Weights of a small transformer language model.
Size: 12 layers, width 384, 2 heads of 128, MLP 1536 tanh GELU, vocabulary 30509.
Architecture: learned positions, tied embeddings.
Training: 447M tokens, 3411 steps.
Each number is 500 + 25 x the weight over its row's rms, rounded and kept within 0 to 999. Layers, rows and columns count from 0. Numbers have three digits each. The size before them is the row's rms in percent of the matrix's.

# down: layer 5 MLP down (transposed), 1536x384, rms 0.0414, rows 1032-1131, columns 256-319
# up: layer 5 MLP up, 1536x384, rms 0.0548, rows 1033-1132, columns 256-319
down1032 104:500490485495546479529516539490523514498519487498496496561493500493519461518487490479503483501485566475492464497486506496505438517550493463493513499513461510473449459473485523496469502496467464
up1033 098:491561476499512495521549484500522509486492480525508541526470455475519517442489495500504516462486501533504506494516534569478511492529503484501476526478450531536531500509475488523478518520442494
down1033 087:498487501459505483484514526498501531531461501507511442518473458523471492476511471487500496472499535499533582481500500507511460491512507456506500479474504479521499485512491464495547524507494503
up1034 098:514495567472528550497523511474497538494466492488487526491490522496497521491479533532501489516560492498467543466521513483516456461510516497472505533497510477434468490524463509505503514514488477
down1034 098:498530505505498520548519488483502455513482515468503432521517465545530470457520453505498506508499508543499495530446504444510467527469548501524457488514491468501507499535485508507456530541531483
up1035 113:507530511492509512526479509497540459556503480498504491467456497508486523531483498438527463505463503523529477465500501520542525551462425476485484489495503470523507494485512483493509463545504464
down1035 129:460507533476505459496531477507531480462506501472560490479497477504520498502482488523463487496542486516480514472500535523535498501526500519491528484519498476571525484543487478509542438487481482
up1036 106:464486493484510510508501523527510507489501518462505465503535517496496532477525491494537504519481462503539495501463521562540522538473522522510489477559479464468474490531516484473474486517467500
down1036 107:523491514465474492505479540529524476487515531522499486504490500500516525533498509467511502475535491524512511482446497471534482508497527519523466498513538511480495504466523539474497542545489534
up1037 089:525536526481514552496536481471521485515490487547509471484492498482528498530501470501529461453476505497507562519537519450505493498479513470484522517463505521502493502509470503493503502504470514
down1037 078:483484503446523513501537473469489508490524504536525468475493538577507538456499470490493504505519493455499486530499463539509506482490528492499488525567511513474516494464517502507481464524471497
up1038 105:511476525459500542526516494502524531487496506524512495493521535555526493540508492471504512503493547537498505496532493531505468499503497451464459480488485493497444492512497506513517506502533480
down1038 104:465497494513491521484523508517523517481477513488519540479481503522479479468481514482510491551488470466547490492541557543483484538502466497483510495449545518466500513483549469515540537477504507
up1039 100:508512499451498508500559503499500480513476490489495459510505487489487511487474497544487549517540496521527511494450474490538511478493452482488505508478498543514535481544482507503491531486480493
down1039 102:482524488502464520508460514520436498526517513550521525482495479510490493484510522506539470527500483518488516515488508519499505502455516485458502462525523466471511478435539447513504456505476483
up1040 105:540522482506507503482513521475530513465502465495484499496451486536528466470502474461533522489510510490508474518489480501521541520543540494490464507547541507493498512509491481476508490542543523
down1040 110:514566504483521486511553472490516486509489481512499549468514469498513516502516548511477519502494515480506509493534523521506490492480501527490531503429484493505499497456517478520499456504492509
up1041 105:490504488484535481495463491499486534548504511472487489459503486517475513542426498446515501508473526535518464504514510506475522544508490473507508484492483481492473559495544537499535523493519539
down1041 104:484499512511494540499524514517529545501504488511478476515500535437475498488543509489523470504514506460507520505489462470507535534489523519511461523467533486499499465477515494491478507519503464
up1042 098:508532497509532515506542474491484479554451499431496475540515477487504484475476499467589503484507490502519496521464500537487548505532528506508501476486491508517517527531498536505490522526472471
down1042 097:523434480498519469497509528516518525494494531521477517492454504468469506514534466521472502483526491497502511492478472523484458494499507489467543554470502533527476465480513482478491501480562519
up1043 078:457475514490505513466507496484504525546557489497527517524462520487502501495508557506519485440483502500541494474479509520501491490485472474504479491529516466443474491497536538503491517482482486
down1043 082:496510510474530501525494547518492516469527505465514476476529469505495467507510503503500548505506513531479520505455519484514509549478525519484520513530504507540497485531496508557489491489505514
up1044 102:460496490508481501494533462465543505495471474480471454569488510461471481482501487529464505498523480536519527495481492453508499473517555544494492533512483543527495522514527516521503521506494505
down1044 109:518500522475519492491455502509482486518505533507543547487503479503528483504483475487552503519528528540504478479524493492498540454504458534470494497491480508474497543522519487493524509488541529
up1045 090:466501521469510498471509501502534540459525519522537497486517472507485519514496474528489511528513471479477523458474483496480483516456531507490486493517510495477513499543493512483491434508490495
down1045 089:524474477495504511521490465493532483518498529508481513490547524506491504495480534417442506486493521529549477494533525503500502449564518505504492488489521552532483534478508501479514542488518511
up1046 104:495518509492490523521512540459522484558498505493514464507483486490495503479505500434505529515462519473525465490502477511515463529497511482502465468489504491464489503497511510497454487508516482
down1046 090:485475513488501498482491517514513511538477519477495541509487532508488510514522484508540514507560499473514471491540481472485490477516494493471544474502515497506519502505477526477510470465446455
up1047 107:516497514520488476445545495514536517463452500500523524557477466500498526463471466558502471541476505452508496530491486510480517539488535524506492475512508519522537494551511503485466476494486506
down1047 106:503471507522474514489505535497504455498520482474545530530514517476513543532511526499514442473515501541492471493531513520490545506445517499461496482547540527512510537506503509499500500492521501
up1048 094:528504540477475493506510495462517501513460471480488519491484509501490485471462535478498513462504508530537493461526487496523506504523512506522467487485534523492472528527435499501520530513538497
down1048 097:509515515493478475484476514530509531530547481539483514477536477527479466487496511523551516536463520491537526547500485497512477514453502480467500569537479415469495496506521509525523465495518512
up1049 105:534524509469465504453520499448477506498489514497465500502503532497472536504480484485487488485503524501508504495514494498467507507487483481494546488511529514478516545522466529524487533521519472
down1049 096:516487525443507472452460465494482508458490462504496444521499518481474510494477533501509503531503485465502457475469499485589520484495495475523497497486473553505492518481529484514513459495511518
up1050 087:492525546455495515490493509517501474518509482519479530468495542485536499529524546527555486519482544488495522475470496487512515507497505475500477488494505502508473533473428504462481468507464507
down1050 089:506528485504526473477515472521463554481561474507457487561478507486471533495479508457434496488479459468538487482479524478525493515498495529487498548529491496486503483472526481515520536482485539
up1051 091:523522580511504489439506480461514475511504520514507544561474471508444506521490466520503534498460515516531520496516538494520460565503492511513547516521528530504485489482472529491480494530502496
down1051 089:521477471507495506513526478539453490503504510467500483503479504464535508486455491490535485499514496454527489500496475525474531482515505505526471502484538502514484498521505518527491516438505505
up1052 094:501550518464464483496475506508504519438489524478490491518520492481473508514469522484532538491457480480493507515506472531514514520459526471505459486510471474483462487531543530526493458539487538
down1052 097:474486517505499544444532503543504524545509532500475482437484489477522487516479460548512534477513516517526534482499507496491504521526507524481535524501523538466486502493530461510515548475535526
up1053 106:506532506454504500455485440501504492435515501532487459545528466457513516510480490524531397498494498502486529519503518520521491537500503509482437522512507472492459497507506493523470551573503521
down1053 107:466488535504443463497539494547532504546521512504516529455505538513534516420431513532492467486493535520503522567488498546506467487505530480505522482505489523497483499508498449521514467513528510
up1054 093:472489545502525498485535493455470524494514551518563499526478501480485478558496520481521474466476484463527527494454533495527473529519518494485524505509493517490537477457523494491487510512501509
down1054 090:516450505509514516512485521490458512455476528477462510528504500482505500440527514475493501515502533492487514479486515491469499480498487468506482525509543500466504521523519489517506525511530540
up1055 103:495498516506458534508499478515537526536478500517509529523518450459497537527462499516534478487498478475532531489488491532481483518499489502461510452507490533537512492559539512494487493478493516
down1055 109:518502478460465499523522531501494515494514485534505489478512538480483506502488550523472530480521490516496490523527527484471517491442494473504497457459514470500510557430494479483515473505529479
up1056 106:479529505501478520488529459483509514542423489484492506488498549495522497513523491483510515557532486506494500512487555520487468483523511483484510466477504523504490512495493503526493482519527493
down1056 114:522454468465531482485516481446486466470512512494480517479499520505523500480542516464519497491518468528476468503488471468490522440544486504457518490502472500479459491437507497504487527466447507
up1057 096:514474476461478527496525522470542538497476514473486487529484498484462480494513521451474483500481491476513514483530492491531512506507477505495540469518483524477464485514457510450483482494466520
down1057 097:515504523501449535516538462541449492493492432487480525494501551489516481528506483494531462511471520470479488472528517503532492525482493517508554489491507511473506490484476487488536472495486520
up1058 094:472483508442487489521500519542509482512529450480494514479571545497527510502491459501542505480476519501485529485516572498508502511481505517489501433514512483516500490459495513482487486495516486
down1058 096:486446492523512459517475533462500466514548516527560495528517503468479455493528457470493493514540489505569515496511470535510497483516491512495483519516497522522486577523503536483528505479513453
up1059 099:508471487501509491544506481520532485504517489468532489510478498515501467533520553513545486482486481513475496487489510503546540505475457514475483500483485522509490464514540457512513507489519529
down1059 106:494517533506499518479502534501508504477499494513461487498498505451500500487514498496452511484518521498524529513525543476501481500529501491503469443490493492487479525511480500494501515481511491
up1060 093:459511489498510521454460488470486530507509501531452466517479461500544510493491515547514503483516497544557496538499572501528520487475495507484505488494543464483511552491520490521509467471525504
down1060 099:496493475504493482486548522502447486532509509502513567499509440468494520482492499524464480514528490474507494505478497520488554445522522498493508558519492526498530495504467462502484494494525495
up1061 092:531466467436496521511487483514484544475549434520537503520495530460475540515500532543491472475495473506528509513520533507512499495506515459486501466547516481495450481485505544498493520486513480
down1061 069:493503527499588459491468519503498508466521480532511514490488490541483473477522505495545494557508520509521508488502480520511510486512518460549510478528509472484478498499482535520496509546549514
up1062 100:468496515517522476428524473517568489509468519522480458548506497519487488535494510494506488479505472500532491463498508486527481519469520543497492506487503490511507502516473536512468523498501489
down1062 109:520483437512505477567487483534421480518483487430494507491515487485534531503512479513479491474525495502526495501514471545509478471513487498495476468523538456536495533522526541529497522420463494
up1063 095:495520535498479536479533520464454495516508495528503478504526509548487515512489484491507513490506452520460493500484546529494493501519475485482539534530513520463462479508455553477486516550463517
down1063 098:490451504522469538505484507520539527488493515504503463533498520501525518507526497520511501544521516492479512509481449505517506523452509522488536553519518467517511514469517501520502476486506492
up1064 099:419537554471497503500512514450503511522496457487514456523472494467488501523420478487503523502514533501532501502512516464504479540489490514496504499508496487509486461493489477500504460494520483
down1064 108:484531478519476484459485492517510554468492525538507468494508485472484478441490523495478515522433509445509510472506504480498490496513501562537479513546483506487491504483489483512473514507514515
up1065 113:537496530489495493482521491482541529500483496519557510479500534474549529492534506482489471513488507495498514459522513496514485523538468476503471503485539494452506467510531503451470492517485487
down1065 122:466530501509571486458532479525479520496484484466542528539514523547488529498476464515503553524517530489511485534474513469484459482504478506523508542530523558473526538517475515517491504483545474
up1066 108:476495512502511511477462488448490458524486455466528502470444511504486492482478511522526478482518521526473491500488513478536508508539476452491473481488508488493525524506471476503496525501500528
down1066 094:456504495526514495513517498512488491504512486490495516447494477471530495513555486504502536491507502500446487503494501498502515484469520503491511504479439473506495510455539525544501492484477496
up1067 094:510490499527473532467499512493494491480501495522498469490523478527465554509446531473471509489453480475513458476517542471494465510479478509527527450482499444469486507488501502492507510470504466
down1067 094:503485498538485507489484513455463472516509511534484505479471510487489488488513499500488517489501516439480527455489508431491491454529551579511460480503469511509512502476525491506476535484492455
up1068 103:502467489535490562494538472506553562478465529506504464478488496508480491510507520475477530476476505479515472479494522462500532497491525514510531500515520472498530512495483505518496524489484538
down1068 106:469473492450489493489529502506514445537488475508473442523482493489510456462463504482494489538509484534509533510506491514505512497470543524513517471477494502503534517508486522495553524476498482
up1069 104:534484468483442527483516528522504540489490536479515415503504554485464528470498497513472519486514452473467508497498470480515519482521519448482506516527529500499529480504465515472486500499485479
down1069 105:482476472480508492544506499519498513513490516506477531516485488554488499472508489466483411495502523499532498503500496505510484508546499500496525495477493489460517497532466470523491507478480461
up1070 112:505502460454462483461509500508501529461490518514500505514513457519512502513516456467456483471504502517558500461478527494554512508495502505441448492529528499508528496517521535496457512513489481
down1070 131:522469512530483488497509497504512535521477465498493505495514541536494507506503498486541528557519512495509486493493503492512459493482505512509537497487474453515488493507562464500513486492520519
up1071 110:434516498497506528475472489491498470510479483526525473545514478490459529507520500557549518508507479434531498470510503498475498527470480492496513508495499522523535497513499516476487456523506520
down1071 079:511479534503493487495492477538502491499470498540474476519494508488501512533500470503550481502488492482511507470531527498450499562474466503524513499510519498535520481459503485492479509497519498
up1072 092:436501477476435508496478536513526505522489470537529492574495495449515495490460530477541502473521516502486487488497547557471502514507505477524455453508527475464536485516505503494496455543475474
down1072 089:491478492492518496535509510493507497499486546469539456476456499502526475472489466507540483491496503519491506496489505496464481486501504518503478490462466508469477544447500512503466480432545473
up1073 097:513489503496474485491502471478492503550517526472521480522504491519505478503485456515506486533531498505473496510544505446511506526462512500490481475498523458481498492534463493476496516502505474
down1073 100:519495500493585536515503557536506535513510473540484487436527487532517527473542550526508524519490502474516490461502540523473467514477514471506514559482497484536512478507538511529481477549473508
up1074 098:505432494504488460507497466513523517541526511483462513531523501551483489523505498485515530513543490498458462481511471498496467473471525512444475504468501465468504527478556542476459483508522541
down1074 103:472580483485517578520491502452520513474502490555509492515485480470517514495507490513521508535514521528485488511502546501529495493480494513513538467508483521503493543481516544500489480480510502
up1075 094:556491506488494503519538500498495477531500487448516549508471567527542536453479509482526493525515529483491508485515506502486490479535519505504448515510492518508543492563520519523491524500515487
down1075 085:511504457462522446506462509559485518478513509465482518528470551495480507504515495491474478480504498474495538564507463506490470458510475476506508516410525512492497500509512477460472514482546517
up1076 086:536515506432529549486489486532499497509479523496483506477538511495514460499487485506524502532437502531524469519524511493524508506503494497506494512511495483495427494532500545464510550540447446
down1076 085:487517527545510501542492472487463521488529487469480466485538493480536483518493482495474512512483507465513512511512521514455517483521509560483529493486492492480468508494584470504514483518491525
up1077 107:423512514515522523488491507496524509496499465481551490518498517484525534538485538475498480493447526473508512516499511487510468467539498508536464513474504485485453498505456499529522525507501493
down1077 108:489538475541543505529534488484552480506484532490457498520484519507507564552520523506517479536471541494489500514495536495502445473480497544483539518468506508483442458463486480471464526530493452
up1078 095:507514513476523502489496485504533527455493468497471466474492482535471518430493517494495526476508536507482485533482524507546503478503510520494512500498507464534486482506461479435497503468495507
down1078 099:519520502526472479525519497487482494516507515548444479492485510524495479466523475469504526483482435574473527481518483500514473498467525485527491511521489503484499502497487486481481519482463468
up1079 104:471511524504495490471504489469509548479483489479484463505466471476496536552488518481481494488490529475481506506475478515526530478482481501543495478469472500465507519509514501435492515469532528
down1079 100:497493534504493511490474523503514494523491512498499492495504540516494492483464505528523513512524523547469518536527439550494517515502502506472488482556554475503543503486511516507462497483525499
up1080 114:496501502457541519476507485520538490493460503524458505510510477489540480525491473489531483454482523511564477452496529498485483514537495500468532507528500516502476445534507515528518510510515489
down1080 116:490509493509484522526498490480527479510491522489527506529551484496502489518498492497443472493503489548484477460489498527521509508524485478520521451467502454504498515441489510474527465455513514
up1081 104:474497442514458561508547531503518508462507502479495448519507469482455511487463547467520489512475508486483507551522546497491487513491485471487501507460503531505521535496447481498532511547552491
down1081 105:481521489502464470503510480514467478490482508535550498486534559456493503543515503492539465502519568478488492474509527529494541460499509557513505413520535480510468476491463489472496550485476476
up1082 096:501478468481498499486508518476514479497540511460474437503506504493478515428470542514487530481456501473503469525476474464532536515511460513493476494499541469496514508496510514494481507532472465
down1082 090:490519496520492512477499503529492476509474492453487489480489523513509523486516470529465477575509497492523546520507465560495493484469521479503497503488468530447486521482493519446470490502501495
up1083 103:451501441464452507529513489523486515489501506483544467509525484495511517527513460477486476518489479433528476509526528463495541481496456486508522481508524535504530515520541467494464477493490472
down1083 098:545513482473531464506489476494525494478465478514494456495496517505480516503505484492532522487438496520513513497517507479469489512488519493461506502510508456517539476502518475524483511491530491
up1084 107:535481543504496494476480457516474486488477469471573498510496512494528485514497482521460510523513512470516540455505506574518515514493525474480526494463492533518480519536552459473477476517498480
down1084 116:477495505529536520535499497534551553483532520532471526541503454518532538506463513493522501491441530517499499524529539508471527495499502506494534532545501452509506492510500495499470492531460505
up1085 093:448510474533484532510534465473497489499473531460509492523502509480504509512502584465480482473507491505510496528511470438521515514528495497540512478489524515480487540504499521509490543548504489
down1085 088:529513517478473470499457531517472510496447460512475507447480517531522454485514479530523487510487475499532494483515508496489509498511515479522481464506504441509491469435485517525550504540481502
up1086 104:548498476469511510534558482485489489509466498466499453524512528471530464488503482482498499483483499506532455529477526513512514543470512528490469529501478521490538555520513506515486483535535523
down1086 103:508537508508519472502487495523488493488468459470477468503504498532511535526519470501540551496498494474534476547476565547487539487496497530488503480496491495516507481492563483497528495524511506
up1087 100:473472534487463514506515513506516508528465551489500485548514553496516528463487503535499499515459513512483508492550503501493486488523514520516518458509511550510526471503539507464458499474525468
down1087 103:492529530502530437498522501497441500510495508435512514483538483479475530497518532445512525514521500519483525516523506525483483498499489511544524477519498526482490452519477492476466504519536489
up1088 096:499532510505498519462506504510511521518452472498515519490512478546511491504505496538506542502509512525505508505508530553491495520458482454516520519484523489499462523492479492508534487510531524
down1088 095:499505476470527497497530492432502496511541548551454523511531496479452550494509513464502497476505481487517493499487467474496513517503498519508492514519496506480500498487514508506517457527483505
up1089 105:500577499520463511506499484500481515496455478540469518478498477519528515511480521499516523524484505467528508498506488530513520543504489476475524467560493494491562481506475514503494494517448509
down1089 102:530520516493480515500515508496480511526488521521515469450490489466483530559485507533524556474467479478458513441511495493509533513487488487474514527504522551479485538507531477481537512466552486
up1090 105:499481477504518475467519539512517519515483525493495492525473483520462546541529505514506487483514523460537472517496501511509461566522493490463519473538514470495532496548539472487504522503519457
down1090 111:496500550469474485521471488499460469526497504454484528516502557468482498442456519513509479499484483520544514516486463467521500473516532520510535478509503564485473581456510529496457462530470491
up1091 117:503523487479492477521538527491471495520499480501460511471492525481440511452476475472496529500485511475500494505526527498526504516516488510484446483489485505489545471518509493510476543490487520
down1091 119:523504522463541518510514501468464451489530492523480559522475508534531517482504483472506501495497513543490524531455525514486494491538481480487507506475519497487481527521490516492503480482500483
up1092 106:487516508476480494490543501471535495514502501480495502505521490491533490497525531470536502503492473546480536476484522577495505502471502532479473527474491514492514498522478480485484482529504522
down1092 102:548496487480463479503495531504532500509497514502522518509474559532502513494510505471463511485522519443492501493500546480497515483520491412479528490509511496500509546526521495489497499445490504
up1093 085:500527472482469483480510429522527549504501505521460466513531525476479479521471503490468485484528496483564488510540468503496521518444480506505506510464507518509477442463506527515497472513482503
down1093 093:500491526528534523480503494489496510482503522471511504486463484479506488471506504538503528465480517488480570499469548476481471481539494516495479503520506521503513492512555464468522520505576487
up1094 097:494531502486502529495514493518538503504523499537518491537497494503515521474487479479475464503465510504482496498530495487527503500507480469492489511541482521500516488556488508497525478522492495
down1094 090:471506458480506516541493564548495534523535501524497494557500519500548488496506455510540485528540554475515507469529465517500458484489490519513527508488514519523490482507552509475499502478515544
up1095 097:530506459482507518479523506491535509490467507524470458502514484529521528483488458494527527521477569469508512499450490538520511517421492525464510501549519454507562512511523506493447527512510472
down1095 089:545506457506510489483508479517509493534490504522476451479548511506488478499525541444542535454512512546502511484472531485483481450534467469522497454524528463499467500525508581514517496464544489
up1096 105:536502529479487508473470468468525551474487507477497491518520529494498466527449519528520496482488512508490523527441525517494531512525556488482516451452536498489464495485519463444460507517487485
down1096 112:514481512497511487493534462475463471469534564520460508491497462530486480550486540508457485517504512522469484541532520506483494506500489514485502475508496513530493531489470527521506502506484482
up1097 102:509507466528449486496520475545503507522479439503528478449499485485485459503487417519507479530516514524525499495507477478505466513520460504512451515525506549539508503535484472484491510482524526
down1097 098:505508488462516524518506486495501487491518516490483472509467505478472500463528523477509521483475499459494463478514544460500495476515544467498551481515534482498467496495467555552523429492510513
up1098 091:454501504492460481498522451527512520517517437492478513522470478461490499486501490508535554452477504534486498455531543476495477526502461582507494482530480464536487514505482508489523484504456525
down1098 079:480486521530481484461513494514480508491529502513465473545504467498501499436535492507516489511541494548504518440502459496517503504509492512524459514531545489526462501464518497478507481486484494
up1099 091:510499521482498517492520503463506503480469484526500489460520496499504526508528518522518476472496465508447475537560551520500498511512519481512480426537540532493477512500490499465516545519477480
down1099 092:528519490454514535456503495490537516509478457532522479528499490464501475495514472477493468548511478516512510520508456487514493534483466504522517487519488508521506499478527515486500519530489502
up1100 104:443521505470454508490465522501498494456463484516506503529505485460436521529489527523513524536482473489522511466510520550537481490448497519505464496482483466493498518508538493453470503474542498
down1100 099:501530483493549521507537512452514491506511482461479460449455462508507526467502515461482504468508499549468468504533472463517489516515521518538443484521488517518491478503493464523489505516457550
up1101 096:530501515500470494495473499517480479551516526455478500526546525546490571518462525498503543486525470496485509486519532493526485510482480470496497498521467481488477499493527515495482530530419521
down1101 092:522511486537486513518553503507504529522496512511506540515483437511553515476489469482510489489578510490506522448459483518549523517513493516460497514514517511525533474496456480468529465511514524
up1102 090:506513516476519505495521520451536488507475457515505525508487501459512500540510537473539519454511526488524531484519479543504491507484484463489498489475495508451479488506510512473535513499497483
down1102 086:486503487492563471516503498524524529488473503451511491521481537508482481544497534482470495478522558439499460478518514523519441521482510474480518522488499506506460500521533516497507482537498483
up1103 102:443496513463472489462506518512502481503521545494505453502499505459477484496498497495523487440499519461539521510490503482517497504539517466468517548482535528510475486522472554495509535456492461
down1103 096:499484469495497482497467493512439485515506500444506533488500516511511493514464493484547521498505532501461544503512493530516445474497507532498491471544488507499504548483508505501510547466495487
up1104 092:482500536467470529467481487504507514515440478513477483494482499548486514502493488465500488529489515453490501423520556498526468494486489505487553487500456515490463513529495508470495459516474495
down1104 108:491511546491495514492504492557516525488493440557473482487484537468521507494502499515548470511517484517512536479477493493506478520454482514461536468511524487511519507469526502493478478495503497
up1105 096:496515542461475528483516458490539493525512465517520457514475495486467488490472515517486486520554492507521560525449514529493522495498496452494526520513471467507430504497504523472499515503524499
down1105 096:502440485504488537487487504466486530502457490472498528476461512540503511504528473491488479474443521533469453514531504534498476518517522545468478494505487490497491540510484498497495513502434469
up1106 110:481481510477471485498493511436483513552496491450544482527506497496543496486478494461533494461513470525492494482495501510518466490536492502479467531520530501499559536497484491484460488522503467
down1106 108:490468522471522520507484491451501466474536467497532494539472518469521523519478479512464499535539495479528509520475492439493512485466503489533563507471528560461555476492523491499501539509509479
up1107 109:511493479504495503493592503513535521509481530505510510517524532491467508448495518480481470477462486430502503498510545481545538524558504497491499480470482506532562511513476482492463505518523468
down1107 101:524502464500495493530458476529512486489513508507478464517479529512489525500465547544540522551479505474508534468496463483502479517516507499521498510460507463553522537496530512480540499512506554
up1108 089:481512493520466506485554477522520474500486557490503505516514535524511513484507503565511533512517509503467522542495503518488489488486510497471485500544528502465474533523523490494516517495495461
down1108 088:441489518536517493504522522520522492519533425523478522509436501492490538450510509533480498514513522507445517485504525547478486515513555489522456513486522448485511501552514488477499484485476522
up1109 095:514502524501486520484519464536517500496497456550510496502521475471516510511484509488496464508458485450549543482486506507492492487512501541498506508523553503509485488513493496509430462521475493
down1109 105:524492472502467505484473507470517497482519505535494514485485486533487495471499455462480512518508539464544523512494531493486553503509472512495496516474518470514483475485519504523460449476495496
up1110 097:474542539473462488534495462459517500527477540518505474507525492536545453501514478454502491468496503502514522491522540514494531548467519495489505557487508484477457476515486478518503502504535491
down1110 093:476490534469507561477476488523480499483508507499509570507508526496485526488482535513525526530439509528521509469494509523458462509534534483543490475487492501483514497505499521523488521507474488
up1111 106:487499552489537498496519485489519528473528499507502466481464466524508512521451494472474481505478514487520511504504561518482455514507529440482545509503505511549526568509534506525497489509503515
down1111 116:542473494504484479536532494509475438525460483485497483515488455517503468474477484481470526531512455460546477500500549478480472482517471522460503498490514508524506475499489505489525471501484505
up1112 106:475490495498492510464488503492519558494471487521516497516531467489466494526458560532498519535493479468522521497504511517504449521486491502489515492524503460536510494464519523507518514523507480
down1112 114:525495540500478479547501494488485469517481494495517468481528498520513514521522473505546519448455504535517492499453536486491511478502478498490496526486518556480506514492478480517519527541485509
up1113 091:523494550508469515440507504468475515514481527536539474466454516534448529547490490476537497515551484517533517467450482513520515496485506501491491492511467481494496446475491483484498515510510425
down1113 090:499478496502541514504506482480524513513460505513508460541516511459532518503464495477505501510477472519495495518514497489507550530552515481551506504493512517510489515517537519492504479520511547
up1114 108:506518499486496520470499493494491498499510510462494510493474523469462498553496481517514481496486488538509485467503526485521495511518460503464499534490546527491490545499456508512466462488516504
down1114 118:482510548512560491473496506548500485509505467474517574464501512476491471458503543478502447497453498531516519514512477484503505497504501519495510517544477520491462475499466489470480509487451499
up1115 104:493531482521504488500505467444487513507461487448472475499504540523502468493463487533480470492494500523493467428511492492494511475503494530463515507506525461456505506565500522522495505513486479
down1115 100:498507486494477507484490471509515498481511520531511477515478469514508522473521574504473460466528492492505472512452462431491521537503524455509515528557477504503473510524516494511464492524494516
up1116 095:508502516515529498499504451473486518490468491483497501530471504449486514511461543493471504495503489507496509519482519499517496524516530514509494424489465550514467523485534543514469537517522502
down1116 091:562507477511465495495481490462502497518504466512497507479489487559462459500501500497472496471498478497519459494489551455506473489507506494507510535520489501474526533489505527482512472492491523
up1117 107:498492567450493497470539499528518530474511473486529483483500507511489515508486490534522440521481497477482511511511500539501505515494516483514524529483508451518489491534515506503507497527488520
down1117 101:521454520451520467525505520525505495527517509521495506518484503510541508540505463470511525503522490505499478507531532487508468480551496509456498465521498535508508495578519494551508525466498496
up1118 097:539508494518491500535507483507495554521526450503512476505490470493544471504532515524527492511510495506562532478489484507495455567460500483480458500528496477509490488547504512498535530508552491
down1118 098:471555504502480514532535498521486471513473488491467509442483521525502503551479495497493482490517485496465497537527502476498517451540514482546531532462497489504492546535481500484495525492453466
up1119 097:501475519492519537539505511486476525524508510465536488471459506484523493488542509467532505488493525464502514451545484522499512508493464471485498505515469510452490464505502470477507454515520471
down1119 100:511539481475472489508491525495508484537533494484471533548494473510491489456508486522480496474473474517508489500465523524458486486518481474466486505529512463459496515466492514548495564464470460
up1120 090:475477515500517477486537529451512522503517536489502532512486522528489536503466535476502494499455516497546498523492489539517458496512456490472515511527521510461476457471519497524533489501519512
down1120 091:451470479526490497502455482491475516491456490553513502511507506466466545518480466551491474466511478482495491495503533510489489501509480492534448509539522525494505503482456508509475523501541548
up1121 097:545505520506531542470498522521487470509504460525504501481501507510496520504495493491553475522472479469477490472521548533529484489489459511450494467535489487472522495538507495432505454497515457
down1121 092:561475533460483503518566539500477465472474530553502531503506504501503512506494476499520506501480489488493496460514511518485490517510478480468519517534514534480501501505505508534490532492476513
up1122 104:536496465521493531536517496470478480531479518528476499513511476551496583501456543508568474475500527479490494488457458514498522478481464507468467509515506501488535513518535476462504513537490454
down1122 093:471506490488539494449532489520519527514495486494514494512509519506488505512505521494482478512454509475478510518515515495513470511479494487511521514516527452516500508534498515474452519470482521
up1123 100:478468495517481508470482482461522512504505487499504452486504532544478502499497482543508477510484510502515517497490467508532516491466495567481510497526474517496518503491502530489490502481491480
down1123 094:504477490497525447490483511531486538507534530498543488517550489491465501441499494493464523494520511449499460517534527525521486526491497512481473446509496503504570525516500509503488480518481519
up1124 111:495483450473543486500545449496513514477466472522509505484513489527474493480506506447477479539483489491502553499510510470528486519531482475493495492504514526507521420510513473490468506520480494
down1124 108:488453492509510503454506522499488522521563551521507494478513550453515517474493514509538497510496490504454511509501516419502520477484506465499499514499493544485472434492509510541512541480482465
up1125 118:502509524448456509532525506479482532482486523486469518512513511516472532492480520473544514504477500520492486463505503521509485529525478520498523505483482491520505496534483472492506490516500504
down1125 121:470505504450491529490491520515499529503497483494510522440495475522499506490506510491512525466520469523471511486527468516518446518525489503497494464530510508518465475474492461485561514503487495
up1126 106:535476489511482499507464501510560512563472522492520470520534517496496523526475488479570477514544521473516477491489518524485521472505503490494495494454483511514512539552487537491447554524509476
down1126 112:494523504489502466462478471513483504514517446517502528494536495508497456508502542516522501490471523509503533528500503504506461494480518514531549523473511449458520479471499448533497508521465501
up1127 092:526513457505477532444533492486515466487512508486481483505493500483534511466465532544490479530541464499517516501504532502499535484508491461497454489514534462567532519504482532462499473531522532
down1127 087:528492486485541487463531544493526481504510497504495539545510492495467520502502490508480478524483484498498467509480503512516542469476469515516490466506502518501554468495525484531446502487516508
up1128 089:527506505482488496505487491538509523486453471509500523498510535491511542508503523512520501466494490480519497474552501490465514489476498496502487528519515484475545509479505570524514517536470490
down1128 088:484489503551519480515485499548485494505467546488492480543497520509512447505522469512447489499497526467508491522490480491488557454492489520486493486481517492486484505509482497463469536476508525
up1129 106:503487494494508530480513517494480510455458477496518487490455504487492502501521483522495547504498488490533490539509496526510497522511521517501444436535513507486485495507485488509490568497551532
down1129 095:501473471512515467490508503487527474468512531549513531487507508511522524500507528493542491471502495493482506449487507497509524496500507532497480525511520486500467506481497523476517443536522496
up1130 097:483512518478525523450510526530515557508483515531517498492491497473466497540500462553511470537502493518555496510512499485488508529515447527501491513531464502511531459504500534497510548491460521
down1130 101:501456502517514489531508514452503514505514526500565514548502517485478487530477512496503505521487506478468484479557512503486496474483501486500534496498506486505497534504478496495510469491498497
up1131 102:537510512469499477490478479512485537469489494464516478518487507524469529513495475473528486508484503493511490460497513501498487502485487477473518527517552448520482530548500486524450527520513470
down1131 109:527497519511530537529501507500514514476510504449528495498457502554498492509569518525551540517521470502474484515479499534490493519539473508476501478568510561498511461502516507467499462493497502
up1132 093:548517508527491485514495477488498467509506534465497485504511510546516486504499493473551502514474503474492489515545537502508491496454486548456497491536494471506514508487487454450510516510496499